From a checkpoint of a small transformer trained on Wikipedia: a variant of Muon for these matrices.
Each number is 500 + 50 x the weight over the matrix's rms, rounded and kept within 0 to 999. Layers, rows and columns count from 0. Numbers have three digits each.

# layer 8 MLP down (transposed), 1792x448, rms 0.0994, rows 893-999, columns 64-127
513466580522516460538407498516519492527621482520467538556568509523504480525507560546476574540405493557572558394555484496475511496348537554508524490618467451509504557439582564550483513529413488
520445441568569535478433529477501461469506490488509548576494399471518524486547380550463476424440422495517432519515527487555511503494510495569519451519498509415496596445584487461534494523511489
477516525440543427505493489414480529330485485481488438480445458561459464502486502511561437528317524546525450473510454451561405512461461452556477599590435532542507392498478502583409451480505507
498545567482459466489498465449440484509497415527429457512524464502499574456430477449478506532461493477502528526524536505608590503431495615565521444542467542448493469535511522402445431526483547
558535471501429459487522496471483442542499501614436548470502552463493598492545623503487503512423492413452441542426471492427453523472526489425590506564621534495505362511606493462506447430512489
481464480449403478447589514521537476539498494521551478541477527507445433455586498481411395555488540518516440541542502478559511456429500435530442531436496520419585485476406499569464522488573560
444564541517444542535453463545497578474584542548464557549601521493452464490495498472532462528415523475506487465476541514473479475369516511475467542512534463469499490465554566523502565564500507
563493437434545545465444531495400490545561568538532522427497525456492472462635548502487483430519602538488478545565472532509396534494510504522493398510476479437453493492409472470468505533547486
485570527533528456497472589544510566554480492527480501423487588467517570453441470481513564446576423579394561599474512500419525521430498474650365521482488511409512562534506485463522606491492519
470469512446529430538515500531565466556457432525450486497430503553565476407506516538482542563418517484496589463453583550522433526550461519505460450511546465539430619516440559442519517475514463
515498381654495480358536328594463513386506400475470524472528452462552587506678428464459378695499545481667425561487466531709626548425515484465552481414324416415559364569470587487495489571433506
491465479575525491467586441485480448555513527533567358524334485586446415379410580524591462503430594433666457550554433444535472481499420438572577560532446564477647513494528522571490374494581439
469539495483571527555544536480561502433371555554524484544455544497551541435484505542483462554478356417439487423531395415555501411579407484454459482542455498461596470403576441562592509367500560
521526566407464470580426532469519490482483484515472514447364428577491598527526399430442472525576542529518487496471474443545567504592558531612419536515438500508417493447456536551507451466527492
586515555510488515494513526502441486543494480498483453481560494502533451492533535533449501505506455465453452543516576522469442475588542504523500467541593561505458534506533467504475524518456432
529535546549543414415537521543570542527496513467590474439448474501510537589482526387466458417588556546482507433509424473541500472563416596583486494472483556541451528433504448470506551490482469
463557522558464536547542513472511470551509532468496540535476586454508466586479504484511463524536635472529428517419500476401568617473500509533508573536549452461575496543491443631493418562529502
439417442473537561500498496537524408595527489515486496540404491468529418510516476496465413418535489461564574490501502552524438449533554578488440374483484563506581471433469505496461465438526467
510573506527456491502550564504560521517510527516603475469497604537562481458453472507433451545465582497487409471487506426496424505535519531355521480641568538524498493494492425465542541447564480
437468502467425523394421527495433532490546535458447503547514450465429494473557491493426474424556504484455579514547467463513566464512493436453480416542511543520497468497416417546505469499456443
524497485422508478549673478445507604507598478490566493541619480612511530443509439334463419403453473417497593569439385616633476550464553513509520472338434487517437353517479538545381507540572482
461415512562484454428510462457564464511451517440484465388465478468490531457536444436485460518464499445484430556527564547556547418435475418483570541554507511402489462494456411547511540595381475
490485440445433585509543531535471522484552471532471514484476490489455512630510555436502529526505448427444509592396382469450469447427510545604490423484446533497519457546623439487520528539481493
463468481481519409425503421614528544528504472420554458502516429511492539561443568480522476577514478504433523552496485539520457512596433483463458502531504541502495450421481481468488505509463498
508505609585531526493444450433471611562491473479437489572460555497510500470462500569503404556440495416474507439435510432530554607521516387555460478400427539451578509512499494509438526429433484
500461502461469519459518508523605571498480540447473523511553484492449516475486554518530514522461521510544544521486508469544419516419480549465389539502482486492553535471440619540499505482496452
507484469517482495518540493461503452513569538492520516488442536519456481507402494500550554458475477470478466555493383529539552479586432473530486575586560526411490433522562552534469580460504540
466537498483495495544495476507533503501489489525484545517483429514388496509553497487481616438549533448528579480527514556542392505499451425536536543461395501518498485448489549530443517504548557
527488475474502486513447482544463631457527512476490513582457459481572520501469514518520470497500555527449474519505433469410424521539442418536511556494449459524546511517435492532533463452524552
501507490486455574485549456517473484431485476493510472552528497499510520543448520413464526543404511442575421563446521517493477458604473487547535496528463474558511528566608503582463475478549517
532502516513526454463516422490576507457510593509504462451367471388537424481456481433467524468528530495483493449458498441422621483547558435505451547512497523504488505530510533567471434431473562
586475514551470466467554426483545502545485507439483503493549468468407597577490554593471518591549438500425526481480481469483535425567574465394629538495529453448452429584430494632525464582581530
500571472513557555431435455552543495460546460543547432501529525464457452501573506563542517561450528517549569416508497448498470514489421448488480497554483534490456429436551464470422536445451523
499416549449527490458514565548542525596480506523467550559434573533592442581477465464484498568543619511481559568548541514565416594483497502472477558529573474571491507483452498479449547560597494
462513420492453538510442401443438546510518455440495519453390490501473549596402605440490516432452442540567416526510438489572528503464439565523587523527578546518515503553482459459486505466496414
508584469481525505459428474532518477534527453444445460478486504528509547442436502567457476569574473480508501452527491552602466526464554526520466493548570517596444540531497474562490538444503456
491511553534503425481507487465467549439536552487530550549449515502518514565560440547375541488398497458584656489422496502505443468454463477517510478470469517463559422462528522484493511553452551
471542461531545442447477523430531497528461560454458546542531535467559437525482471472511474548513560524550498436489514390564548498514555546563511461463464471473598545495519580505523467529413563
551421403399477473496436491532506472463515458448514515506445467477443520444540457477557488480485467430523432476523440489433566514520489442504478463508434455527543537407548584426571508407522511
498536444420483461448564475503418414481414491610421468504469515538527677488528503522484593455568428605514485454482511453484451461519453501553523472505468467478472517519502495579502534461525579
431533531421625512533520528522529567574499435520503562506440526523595516410432471569524525551502447438464465501429507505520567554533549588472457486488447395546504515555505469499451432408400461
437467492604518510488458501498494451535552523477528457485519453533440513467521486551505527476482477460515420487548513429532609572475561485523520497529457471501441479517537570495501494470500429
579524450500422503527583468414470424456515570548489486521503471499515502469496522588525421566551570568463489585480574368543551528431604469602587460528581466629513459488472479485504484533573589
501506556401425545550512562506339492397467467557433516538482566511496512441418482478536536484395532538591559528428472618570477520519606477505514459512609524489475485491526483502578466522477530
529567642507448594511506482453537450531493454470562388565478421465459442537550444474484542490484562430520500500601541544489478378511518459387565483515566469421472461469496459495502487521451481
391501507555516518533488537455471628552479503446456486503647510547500492469493511495425514480548512382551495509562529473406528471538449418568544517462495491532528599491530494475499488509419560
458500437462524443472470503458466572540619613525536455485436514573502503503519463453476486420502449500461561514445447402440496483439441513504447670443556506527537543453504544506564437383468461
462498473465540457502566538417490515552397513426555452547514499410571520420451510481466505426529488455485513490522479539538495569499405484442558547487520541465520522539478462555568567494543456
523483470515524500494493492516409483520505579547433475564485465426453508517475501494588479476493476504514518581486565549506483486505528461496513485382533436545508538409472506461546583492506538
429470532527490511481497503511425550459477433478485549529463561510529512462509469437528485561556514537470548470522376465508455493391555528479561517523572506434483509464516449421450502456511514
557517516392466485507529558452514449554495442502428477504583530446432479444537378512587521465545543453607601578486496525469523490609537493547568452434463523515452536405590459495506460571453442
437516493557486516467456492574555497451495467600431458611490479382484511452536523493500527408434480454484578535510435534488438475469411541481503417519537515591529449494592599496591509500454545
504539494476575510464525563473422501443548532551452489572428528424426463452597441544466568500519529494428506543531419480449573548568462483485539527475504460442433560459442569399511534431501547
476463440535460576437437430416477468521565432495508438477456531380476512485523456475526532463532538512503483569502559508580529509366469536480536529538558496627519567459506461493503463517483640
588488498462399400603462494396492520420540486444458486399445493509500454508417508470462476460483489480519379428461542435466569469478566494420539488501465472565544463571493620520499508454531531
556560477526486591426505514505384522482576444488487425457508508496561438502486450539562500519499577507447482526508522547535542467484454428393458588522542532510500578480513555451441472496398484
498419458586513640493584563499556490551454486488511467435482540558504529507442493437540520505517513444444449548504488502488609422470471541489501556453574495435554547547493435552457541556427462
438523399499505624430543449491499492482435549475508474498516512462591505445531494598515486472417532471445519510422526478444490526508443505491616437574466520555572550524604490504532469554507494
473506506463489418490466473496417507451456478599525480472539597514475456440445480508464510452488421494510497559510577539494469556406515583431444474487564492477407441534467525474476533514515576
512571598562584468593532568435540479534598498554452548444448493474571494467473441516535533526529398466649443562493540530560538444595508449427509439477537429559601497418422350502496380438593458
455542390491552442534380479400426450428551533566453503390370526537517429515431486622458483447524504445499494565510425440496524557524480462536460421468468481563517431462497503530512439448498544
519366549521517508446537465516469487467602398461449497419524483431573407547525571516522543520549464490431524541553533432526545496459547509490510465415508526437463444595553526558527544541533597
608581456568621515447613408548501534531363585550423469604560487406496428528491514443584612525489520508555532539520409465529467521570531495535558440449443432400472475567470425410394575498525496
497490493520450496457557592461473614595494444452513487490503503499494480498546515525525448537480524466513494488531541519495552498486465505486496467446442463431468550439473463515507469418502476
445574599471529464516611429512491532627534436430499543435518512480488501377419511492450536627478474537484589401499521511543484503465446527548490515504530487407541518491548532412504455497454440
494460538431419582479497514465639420479450540523536613439613402512517570437453476575452457623477439438583653403524483472541448381474526455586408515419476457512511555548490483515432391523453478
507413532407511542456508561412528570465523510511551492493520530475460525498482578513554429565458411499461491483484539423464535605479322496525528524482536488569444496547489467491404370486599549
523423527490599486523471529502498449517584540455423427435523494543594504594562535490534408495507485444516662513640561427517517402424490502462601523558552556519535469420487467559476546522467459
528451504532526530449507525450560438532550446475518531444528449485520534467543577520514452493508471476510495532552530468514467494519526443589453474485433451480487522478451588517411485520553494
561441516498496446550458401530453632457474548537577566571554484498522561499463438479572396500425482558482543516378511553509513485406567461500393489497525506484504542514475518474520506508510481
584533469566552567404388497510451444507439500464563515470484520496492523500535488489552427510389549464386430602468386529476497460381523432420540485528492451379399458470475547406469536436503596
605551483424379571421599447552448473476469594490627537527531438512446522446470501467463521474607526515524570538549485471510524432543520420424621522504526494541443453522557544495435539523437510
498536532406489553403478536534501512573540492481543453434504488413502503530509515559422451509494525522618441480509450528477493556406443461530593472486472507547531461536523456496541449451400507
525443532583551507518498510467535488494390537427474428558523517590515455518569469553522446505556531466545418523557471541440455549504433533545540472449540581594520480465491538619503385473469538
496566572506599585411488508514536568530460544550572496518433545492535510449524460506472412496460440430504511503521481546493532447491589568404469507439494453553509486478537600465494431442329495
464583466531498462487425528453530521549422509508475452483514474543450530565474596504464497416489530554438484499491579506474533484519547544566502507531499467503474519446425491551456495483521491
506533425486468461461471572475476507436537610529517523508443573514518476451472470451456558466446509441433550417551448449502488362465480433454488611585506535491491490498507500524469613520511553
399499537413533533609509518371445444534572435439548466369608426573559546564504466505521560575466549427526460599500481462566520442355479502525490440444587478538518470529533457461499423432545426
494549522499554451422555450559503470480458458456579519536469499461452505470527469424515519447533505492506452428478450479538521526509511526575541504497499470501554520469544556470452540523487569
559427490526542548547460535503506536491548513459515526512483353451516579456426608433481469540479456491502512529562446478566440484503406453592509501486486590572476504547406485516500528490470445
560508469486471556444512460552499559437492551485532497541458540515553485414401492506483533402496440440422562501442473411587552503447470465530505493417564494492462532528504473540429477388496466
431495465485651452527613522481486538511516519442491575507494549612533510530570459505546539483437462549483528507478500552554513517491525476507510433522562596430506438453535557523510488477478551
437543490443479427467514445493512534488581588521497515481508492507422521548493549504515483496495459425462507467576519568382542557504578521437547514489442513595490527543475493519418467516413516
554431503471453468503478520534536523479495521529505467463476516514445496529509498541523525463479510454531501541509541473501423413508502512575483517483476494516474590456509466521492403570599443
451489425522469436410604434499460474517529540435497488539498557538532559406494416526588492475544431587464441580504467520508509580487519483493495440474552523449465572568482558520409530516437416
515563522504633474570493423420412547517520560499523508515486454522572450587501506559556509489471470443569537504587437592511573537530421471622422510431535449478516571485580521540516495532532497
581480548553576493577476407535501468443521479468584561565572627448513564595533443531445499468528505420516515542536453459400524585564573429430479503509518501497419578481461439469502403634541475
462430530436493495410523512519429500448438624485542450566471474475510540480493641440500593513506483480512476530528563393553464509452512475458421484529489455444516532491424520442420399476540460
514598458518507503542502526500478490493509502539393495471546438558556552496477611583487495480448513540512433498534537473528510447481574446454457452405542543501535518472541578552588510556560517
387539550543413627520472513782578474574527644458555571505479432398565528467514499542523340363617459407442470529507630493487462625545502420370536403596537498447478455395590518437723560362437525
454485460457538430424507437504590507453494607451492481382469457552469374531451532353560564528524466496597503464451554440472410569526507533512475586537559484486480565496487611466439495498473431
455482534435459460490524483506533452473435524476527455520504524505496487523485508442480517475499452562564562461491521525531444515418430529422584469483583528490481531564436417430507443445486542
513497455491553365558508444545482470434515501430541464633477553484539450492444445548467510463413524516584548394454455563489587500410491392603495548523539487590478454489433520566552520447412466
489422476522501487436558435382549468499535453478530572527522509505532554499467522415559542473479511543533529434476542424484450488428417382530511529454536476531491569603548493477466499567526423
469509528591466474512477454463470486564484513347522495474561535521479504470498484534556607467550413564534434568472513455524481520550531563465559542435534541441439471475504496496535587575448484
549441533474471550506559518577447554485425590458504538487368500513378593520511536514440494444469534500443541466479464390521576508463536451410517538459504475466506585547582485468431499490397553
526508567517522500522527588484542589471510493538429538459561492468469495452398620478368554405417437414477404445430441498554470407436562588462508504535441512617430567540472585507517535457587388
490469482436524466491401543497467526480481447447504530426516425556526537487447471526503547416479589412536565428495480575551446540576521532484475468533444376493549449432499531476475520467536455
553566500575545531585455450473450512469491559504539523572510520513468580557426497527526501489483523387505486505446478576460497460445476516481531536495645501576466538472532458481544502471482460
533605520466509530530462563519505466476441433467514514454502510537428522479476467582445539431509493496512408525394397576524420442523580583600518513485476429521530573504447451466536505477465492
471507490567396536455390540494406428508472435524634515443602465524516444624451554419549565533508514498513473597567527531597447395500444492511584617525515600511528500406565499420583450486479548
572544475518514449508458475515583384559440464555488472580493445516561416450473485476527479429491430432479467442537405563502527440518531419459512490585539427616509386539482642518458568392432579
501581576453504551511462486429585564504490463459467434423474526413483485570517381396539551520532572465505465411497510536578593472483451413443548448491520446478523513455617490433459460504427456
558537489444512469595493565530488459516478520483587457501544540504437454509482564545429420485562517506551544410614434456543583453477460553431496498519500469534498503477509506533491464549471501
507515418527490476517452522445450478471578499486501467485564570512472506493453538513584550458532534507542496518503472540482524511480552462525539529470404519467403533538507479458444411475536488
467596444580453536532443447481529559476535506632486505448576533468551383545373556501510472541493547555566482478503477486510504538479578476442464484542551523472447502469449460493462500443493504
517531426499411574433520473457477502451588456542463513463612551389545494479505504488533519462488452532522467575489564487387510461534456529455407504512469485561404477547496540417399483440493506
# layer 8 MLP up, 1792x448, rms 0.192, rows 894-1000, columns 64-127
562565540499416497522441452519489508532507535464509425477569558457506526438513552522462487518552475496426517511507511520498440495488537513503511479470494496461558361514417443508537513492421475
504548497514442468511473490383492557568526597459452589426412454506589499526516507422575439479517486525472525476385514490531565554569440460483490517498538480525505535518454575455581553526538616
454523421444460571509436566452440484546497501474599546485492476429531509519499555483464412486566543472507431506355458507572542426435447498448507486507517519504531508525465533519504469520525497
495519460415505493426509540487482574427488493470509503469508423494415483494527429536514506595526520442507470517553492508561482368435494514487499445565466598523492499568513492490496525508605552
546484487469635502547501573488561599496539476507551573457520504531524459486527581522562680422520487555524585486526359497446560407577496505482553467509575472547465479547611505434491461504437380
502473536481498482502529507497555523530402450524516498537402496510464490517476523560577482496565488503507397467590513527400535542484510469526499591520494516503451394535547489493513458473572529
498547546453530466521464553530587567470647673476514515444556529489515554475482464548517531457487503421491453499443431492451589511522522493423567503536458559578516583504572586540554614529568408
550477592514434501463565389441489433522451408468485404443335502525508515513631384418490581511470479502580452421506513480523475486472447501500468463544508401487448384521471503565472503591462515
542545400615574514557475488558562529481400463554575540563516549509523531508461488478435544527553515553531502520526471529457506484612457618510468546502456521488610482442478476480459507558487439
454627567332518427562406644508524484582434540621535446492462517490464491449427534618634551437520371475346615449479481517400393496598544491573547559545692583550482567408483380544500512521541531
508550459487494456413509610470508538488524529568565501464521421469489561427395437559505466540486502579506511506456572564403573560602518562483511490535451505458474519573464406438473480662465447
500507504372517529511486435535516603530546458554537510515452533503524533480468494452518534546514600440489458468487507406445582512429520543501400589542478544434435552496455454443427480586586451
515439520505503473501624470471561390491483428500515531541494417550541526471530520517498499515487539463486510549535498436533465420485490570467476502535467561478527472518565450499518466573532530
461499559390523368390467500529517486468492516504516590472471533532508474614560534384437480534539458503477481420579476525540534513544522482485596452536465575564503498492525599483518529522541498
441603503406401499461412567407545404487472586604569412435512499495479470480510479508474496481387598430453472473478445417440493452485590473510554475489493465466552576449488522556529561451496454
515561491525538466547469511479498480478481416518578358452396438497500539503442539467459476472386554428467477505566424512498477515599513499509400462536512460489496595552482565371473657518559512
444455521564488504536431532590499510573578553492455514490535478552511444573551577475464451513461513427573457509514487534528386497467461499430496557503530434441466439494503527494462572566556472
523569504488452476523452480529471469499413563544561416473588469406545546562468421510542545474390525466498545414511581463545450648548548545540554504550499503500529486492442540479437510472461427
542432448511516434519525505518410539509418463480561613529497420498563537579459537480506503585449489544476495571596529460457526458446408528490412484430410504454465461506469518484427523533443442
494378546532380520553551498449526453357671485444541455519561545405467544419514509591401478576459583458508438520471573528534476450562468452476562367518547564400611409581528455560426465581550485
552521504469479498478433483460539497534453468455471544548432527558558422477544465512542535434433495467509475491567533517515551489620579450555541417478557457451530460438612527516526527475532491
556519471545490498495568510515493435455394505469480592507484553438418490448546466444473437459450520498499547481496467458598460485575466520539496523473521428440518580516468518464483435511505552
480538561504529515437598500460489511456532498591514512484501491542515561507545524551497501428427492545562550421500548486464466511404503529519474541561454541455378520531517460572501575393565511
623489555429416516530527428520477494495439531570486523518533545559524464571565458471495375565447528417472525494494546538498483537479430486517491492474560536534589531500468558496494579397420584
452613472568554505484524453409549512478493563457543507489534414518550489517541506466504580506537538528551546474517586451398535480472435427524474448423502451512576470576551433557409499542571439
478520386567539572547465492513529498463496466487442430472572482514534495428428514562459516501462537482543497499450495479436441498495490541433606502522513450542515520499537496427525419493501461
567534467446498490520492503464531485494545510492486455515536514402545464493560442526500451507444525489420418487472512479493546514500658474480572497517581489513521485541535552583454539502481485
446504499487544441507501486486538446442453497550497489479553494424522495417521551485636478540485471453487492477487481542498527454578475460494493452523495478524516528423489469512522585438553467
494542527477509576521537457553577539487547530582512516376461474487523468483502528576421476454459504565461457468560579477547638582552545509514527401547503442392572460445540524419471419409453503
520535470417606502437529539554523442530550577523456521464459467531507531452494460397514451528546516390456476526451536467468545456560457538447574427541533502518490427492479506584563486511569519
495501499480483357560576546494498626500606473480569518433499442540515518552463463559392465523407507496536543441583478571518549453554360445505527483591514511569489467564559431516579447533495580
461481489487571459584425560502516476552498509575368453484426519493513545565482483520565488400578477521495561440466457580523437516571421539597479452453453541504466492451452531500409520540515520
432463522538481626433527441485504569488527466433470479487469533445488517430473515574480470456494532537522497554537510533486474469550438583546552505503413506476525463483504567441516454459543488
488484505455528425404479483568461503523457523433486493496476581471507544514497460430519417555490524401538460557439462446483575477498427423501401563537426501544499518523547466528454475495440515
530470464442386483577444523454506495478596568507555513507475470527548481453574499494504560471454470566495468472484503507437538575450414511559487418532494477520493517619590553599600570513632520
589498527517468483545454474423566531515545445549582484462502425584444488534501469543518502546514516525513484498568516501430545484444557522483554512448391445535382523559411476499593546435495485
494453546498462480510471467529514426543519545486581510560449494474538491518461514433493578435474477478476557580451490561521490455441436475492454487428579494496510464468454521509431463570484488
447504425444535535491464409478504444519501520520472472444502481481428537545509527553490410526641543464416496421469464557494476558550548483499483528481486488504494401498408419525525474488460499
531456581510518447531541534542479500515509568529504522536446565566459418483414511520444594618567516484529529510575481573490495535532527507556516443463492531517429507483529534490512502541527485
493460522411540393488458498454472438460486500598556539552361509505423521500456523514527462456458527508519498463528541500550525561456448459519490509529435590483523485575518490440524459457515455
502434502414506584474496507434524473476500496532524508569571466503481608434497419540501426586399539574493592534537413480558474477471556428471430494592549488514476541405491501503511430448427502
557505518455569416445602492556447443519526445461481446475394400462594467608568463464470473483482450509495454548477456486448441515537492463447536481536455488500449484577557523559431418446568500
428503441591522581535511590447471477470528433533555528604444489507474463506449397438541488531470500489536488495529514541494587595490463545381502493514425536527508546515541491515538559603541505
427499395537416548529531449511409505446488480524567469493447513473518514519472487545476457440450496573479506422438446464452578568536590485545584447526551589559536598502504450520444513487548545
538515474449444526480485415437437492469483506518431529403507509525472433455524507457578548501539457516528501449443493513464448503430508525432470579478508499501484474488485481487579522509440575
477511471518554465547580495505542506479469414512499510536491508524516485542454556514424488576618544512526416503471548496464507497447549430518407469471498510479527464492462510518504454496528446
455507450495478497477534446479512494475466478519562472472505482583437460530531498450497425554425551479558506526500492451427517560538518566528472517573518486597516544479540569528491524510513592
412476516449553456511482444471538499517510411466529549506429425573493489540487443490402493482538587503500488435470428559516528405554496517456516513568497500556547464495515549531532400494453530
549471430545519572439461577615565452492504498499506513469449510478525457472432506491559517499447393428524499520481494556477413515513454496528587467477451523439526403489521507458500513534607484
508508573476510474478543434639582535417513509505546460504516593459582525469539504519467488465466526557446502531472607476503471548491542519520471480502486602463646482505448495485562566473438401
569482438574495506462420508565503495343497552555534488495486541500512496509489468545502547456466431536533550451451525548527475413563445456491579261511410483476555444609510564448559417446412438
509557525557573542555507552525565494551522537445519473450513486536589558463478549415519548538419437530582539475570515469493520571388499478572458517538424517515620479573467549473494459587515509
495454500452483454546523395481488509529429468532520374536454452487578473485437558493483559603522422474471496490539514499547500596422422568581421565414535387509453560545417426463607489486550552
574459509486571481548454498561514465508498516418483431521429430504492544453462464537564441506492492523464497527553442561470511490541457498541398505449543570563419490561616439559587508490572443
417491597462489636536506481494580542472499503491541497598562579546479475539535534513482541569584544472503463438508528460585495461470458548528542451496423586461443445434499432431505462478524489
428485490556474529455519465562471505565533629457493492470519449438491509452477451597483511523468476550589528397436512496440454535536523422548563545657412431494494434505539430474528401544533448
500452532476540443528431484544490507494500442520516485431462469539567500548579480468493497553436541491529524487601513552554495454434422540451489566467500486518490463484455539554528484474523519
430484459465545588580529463651453519469529553452537531543495419560507551534560484394515579461465520523583532476565441651394595466505515536531496544469402499534499487569493401555508542519482560
527499455525439645460426565491585493578555475441558522523519556470531542494499543484542476496596469547389485438482482505488535524478561426425540543487444547526576511412485519479505415593509534
565449573467503499597440481436522489467564555545478450421448405534544618499551529451425488554483508503500454601452493558466437540605472570479498507592403626511569589497421470511549509498549485
476450515584545479462509473510558446499520501453522514487603455519507474439549536432390463505498435495452448478558458402559506505484567412476474444515547475582570482466553454419488555512509555
496563541422552547471478592489467505430454455558531559511472488419424452583409436546552516511556425473367491617564571555554574422486542526503558546575510537515460457384538404440511440487540501
415531513497599460538515528457443495474474446508493501526494472426481630468461490446510457505543464569513571525509508467583513505487569467475450506464567420468460590525451494471457537512520530
446475512467537574495506505528476526471601539447486492611531528576557446519430421492471427424507432454548465488466492547525481523581609451436528476505495501492415498521516449515468484526480463
558633387543406510434465423476460436471491566499456557494569554369459471427417435500500520466494513444459511608419449505517427524557514495470532432501544478546508507499620445478533558485440424
472537481511440559544458381533464480483553562484516548452507542426456527482584484560450522534457509534491526593477450596491533470527485503515507493550416586524648400555570523436463523605465480
501491411591566394463560450521465506671474495495504536387478564576428508565681501488574533459550380474482618536545507587375620420512411420553579400486384505466530457539557480525560553507439495
489466571508520509454442402510529501508466615515513466500529555481557515547543533514543465567401537563579433514458612502484491521463486476429550474532542514448525352466521527484552495532545493
479589381464457521513470546513502487509564512526510521425456573482506420534553464473427462530504529519450462579540463419515479497496443516490516482509427538493455531524520514464450491465504555
466502472519486610575448558473485398578496495576531491544502479547496489422438601521542497499477520539513600483466512497495590531489515435440529477465431538501512426507477498366443585384428469
399598500516469452533449498479508542554561471485567483515527515485579475503489427581493537570500509563524452495454530550520484622450401452611475417478414444469505482565460511586505476560569540
550524439466451392603522602493505467509495478518512499550448566439512499528489555546505554410557459530431555601401502482446519518540529514519447544533465446454525524503552554521478516484547460
454444489554503466503533579551474500548436487536516567512520495435470526540442464505434494474459555452526485536384452510500606548467571495480432588493512499397497476520587460468465490557455507
493595564555477472458573495488509565530497451523536620466541496485507503443462547649598454440508408418489552378492525480453551505515353513488584523614435490565491480563475538485454545508485491
473504521493537471499538527543454535554505589469569582502497475558514575558529548457494480434567480479537541544447560425483494442548416396475455608532455512580513402457557465359492531449444515
529489500503502524586516467457542480498550543541575536442514515519468474543491524575473512619487452518544565478429596540447444444516551540498448431463546459445476511519554543553423509500600457
622497515536449568467482534410397441491443554480475514476578487465479377509469500593407553450462445518457550526500505501442508498529603416600524471451515564371459537675546577513534411446723525
531448463460432494549544495533500551488571506502484499477579520522528593423598541436485452573462564531471518506533500499497428415583485568517581453557447396437549537422562496493509524510514508
551593519369529458557523460524516481578468491512499528482446554479583488472530540490522498496524544449520559541432565460482544550517408489460571559466486498551466495540554522506580559473606449
443547514456517464466522537420527468435497510591500563465530433519422429453615505531459362501527430603574416525529451496478498484466523597453505524485500495491477501486480528427488482591469490
536488484471416545558484466509502601455597480523586480555478444487468533435544488488490452509574512531417488510636395531405438500513494401537449555460449459477513495523568621446476448521492539
471437539505500496504457473573528490421525487549523434526519494509464535439521535484520420423473450514509505433495567468567536501418458487488509473514534509531477568571521526554432564525471511
504539527485459437546513492535468564471509454543516570540577481460428429462533517478529506501448514534479475471552470546513562523471502480476515514459449469517494485477532452495484521483476513
502489485471520503554449483438450482545475494517556524435468467460500524523528558510438471482476480462507468491468417444405547503558500563484493521519478433546433551463478453485464526518502480
389549463561472477565535537545493559504402398438458445512525498530523502509549537498532501530529474513492600585412528460627509406514447546486481558483451502509591472486430579551524481455520568
502476481511510484475593479453493596522450559418467443542421452519579453454557479449544511565494513576566544499538515457562464444461556493584433526472480504519488625445544451544548528417460549
551552396536435441533487555626533522517472487469480603617514536507462478499395528521554506473523480554468483488547587462440524460548478610528554548441580475476444452505621406439579538559482448
539471532565489543465491517550460530445443493519514453482513595502467502493502582367503463613519475547524528586427505589564534472511547569554483488522442500377424509566384559483514498526547546
526471474460447549558400487680490471517455511392545562503460313431359396481581618482600612324607421465420499526379529457556408548540559416466526549513471486379606595369534516423514533446503501
432506492507440492445451527355428507525493430476519474472488403500515612506485459503551529481435540520414536497523440424504507596542481630407481459442468532407510483539537503655497482554587467
469483536467471493549578478466499464432455505504494459472489470459435539486433447496476481482471534486503467501505519512403534538428535503449513546411459468471488551446453480492508517464529547
471503496422508478472541584497553535492454531509522493602452489575531552518481514490520580560529470477579496468449512584594461489518542475482379483476429462595514463537555492560546454535551565
605389504432491514597501445477490476527475549548482477525490499540554561483468435570547441486535574473478461438498510466420520525554495550524539552524446540465529461494493487451429560504455508
538532447588556518510510566540534444475485561445514508585527435405535537503426570518522400560519518544564527387456542551554600566467483509597500446463367486486431459541545402532535500511523488
557491514570490493494493465512549465481504541460518480576508498452450485555434436516543469504464516464477508477487611495408533547368575500574489498558523584621436480579476441511523548444486453
482584491538572452503622520605575507469428469614600501537434516539506504436548440504524502588407505511452488523533534596506570469574450458457497466525444481490503556496495416473485504489571482
534546454508607561581428538482626440564531406491523411460598495557493481494571513511566396494484478602402479483521456505460458411495554486538496593492570557475524504460517605450487484459521519
457483420509510481509545456470595559446503505497529498469481478497518476475517458487497514472539523528388512443478527520475447542533499415513538501509500535452518514516563405575476474504471467
449399457545403557603526490404434434450533449550480424527509522461515514497594519429445517665553524536517422554445555372618532537492509507536529445576480472521477447371564555564539506538543471
410450529493490617562459542540478522496498438576539568432440491536532613551367569580512539600444439504471536426457512602320579544562415472487476477635588490519491512563577486530545498569441396
504485474520605404573419515533484529467590488476509513521597553550577445513517513458558468489467455608567431542418580470547473441543581500504533531440471458495469476470529496572478552515552571
467475505518486435495430481424525455470534368569533567464562451567492386464518451528538482534468473561502406491601480403508450489510476500539449452537491537447512517616472437472531455490536500
500449513546584532470523547566451414399509486503505498501413509499496519448466481505555508545499492493415556611519508505456489538501526549508600510473466524467450454614496550481575494497458509
589548470460543414499566549491537528523477453445513561566425510509479496482519487475481508510544428497537549405448450549486502451525465535478464487394459455566524447560594474539529546498508478
471522465462493499475475489522534484432506494531505420480475496481487473448547484488481475550577446447448502467362525502489536663502473561499509525466436393513476486462513496463504544485419398
551464444503457456492503541480469516444464486465481460504441495441483435484409483525539469520504523578506412477482493497539455488506559487558479514482548450484522504469491575556500586524528558
441452558519529442425420378530483502612509580451577430560536510418554506538568469531611494520497410570489507504594596446559459441530448528477423527561471512500480477542545429493556542551449530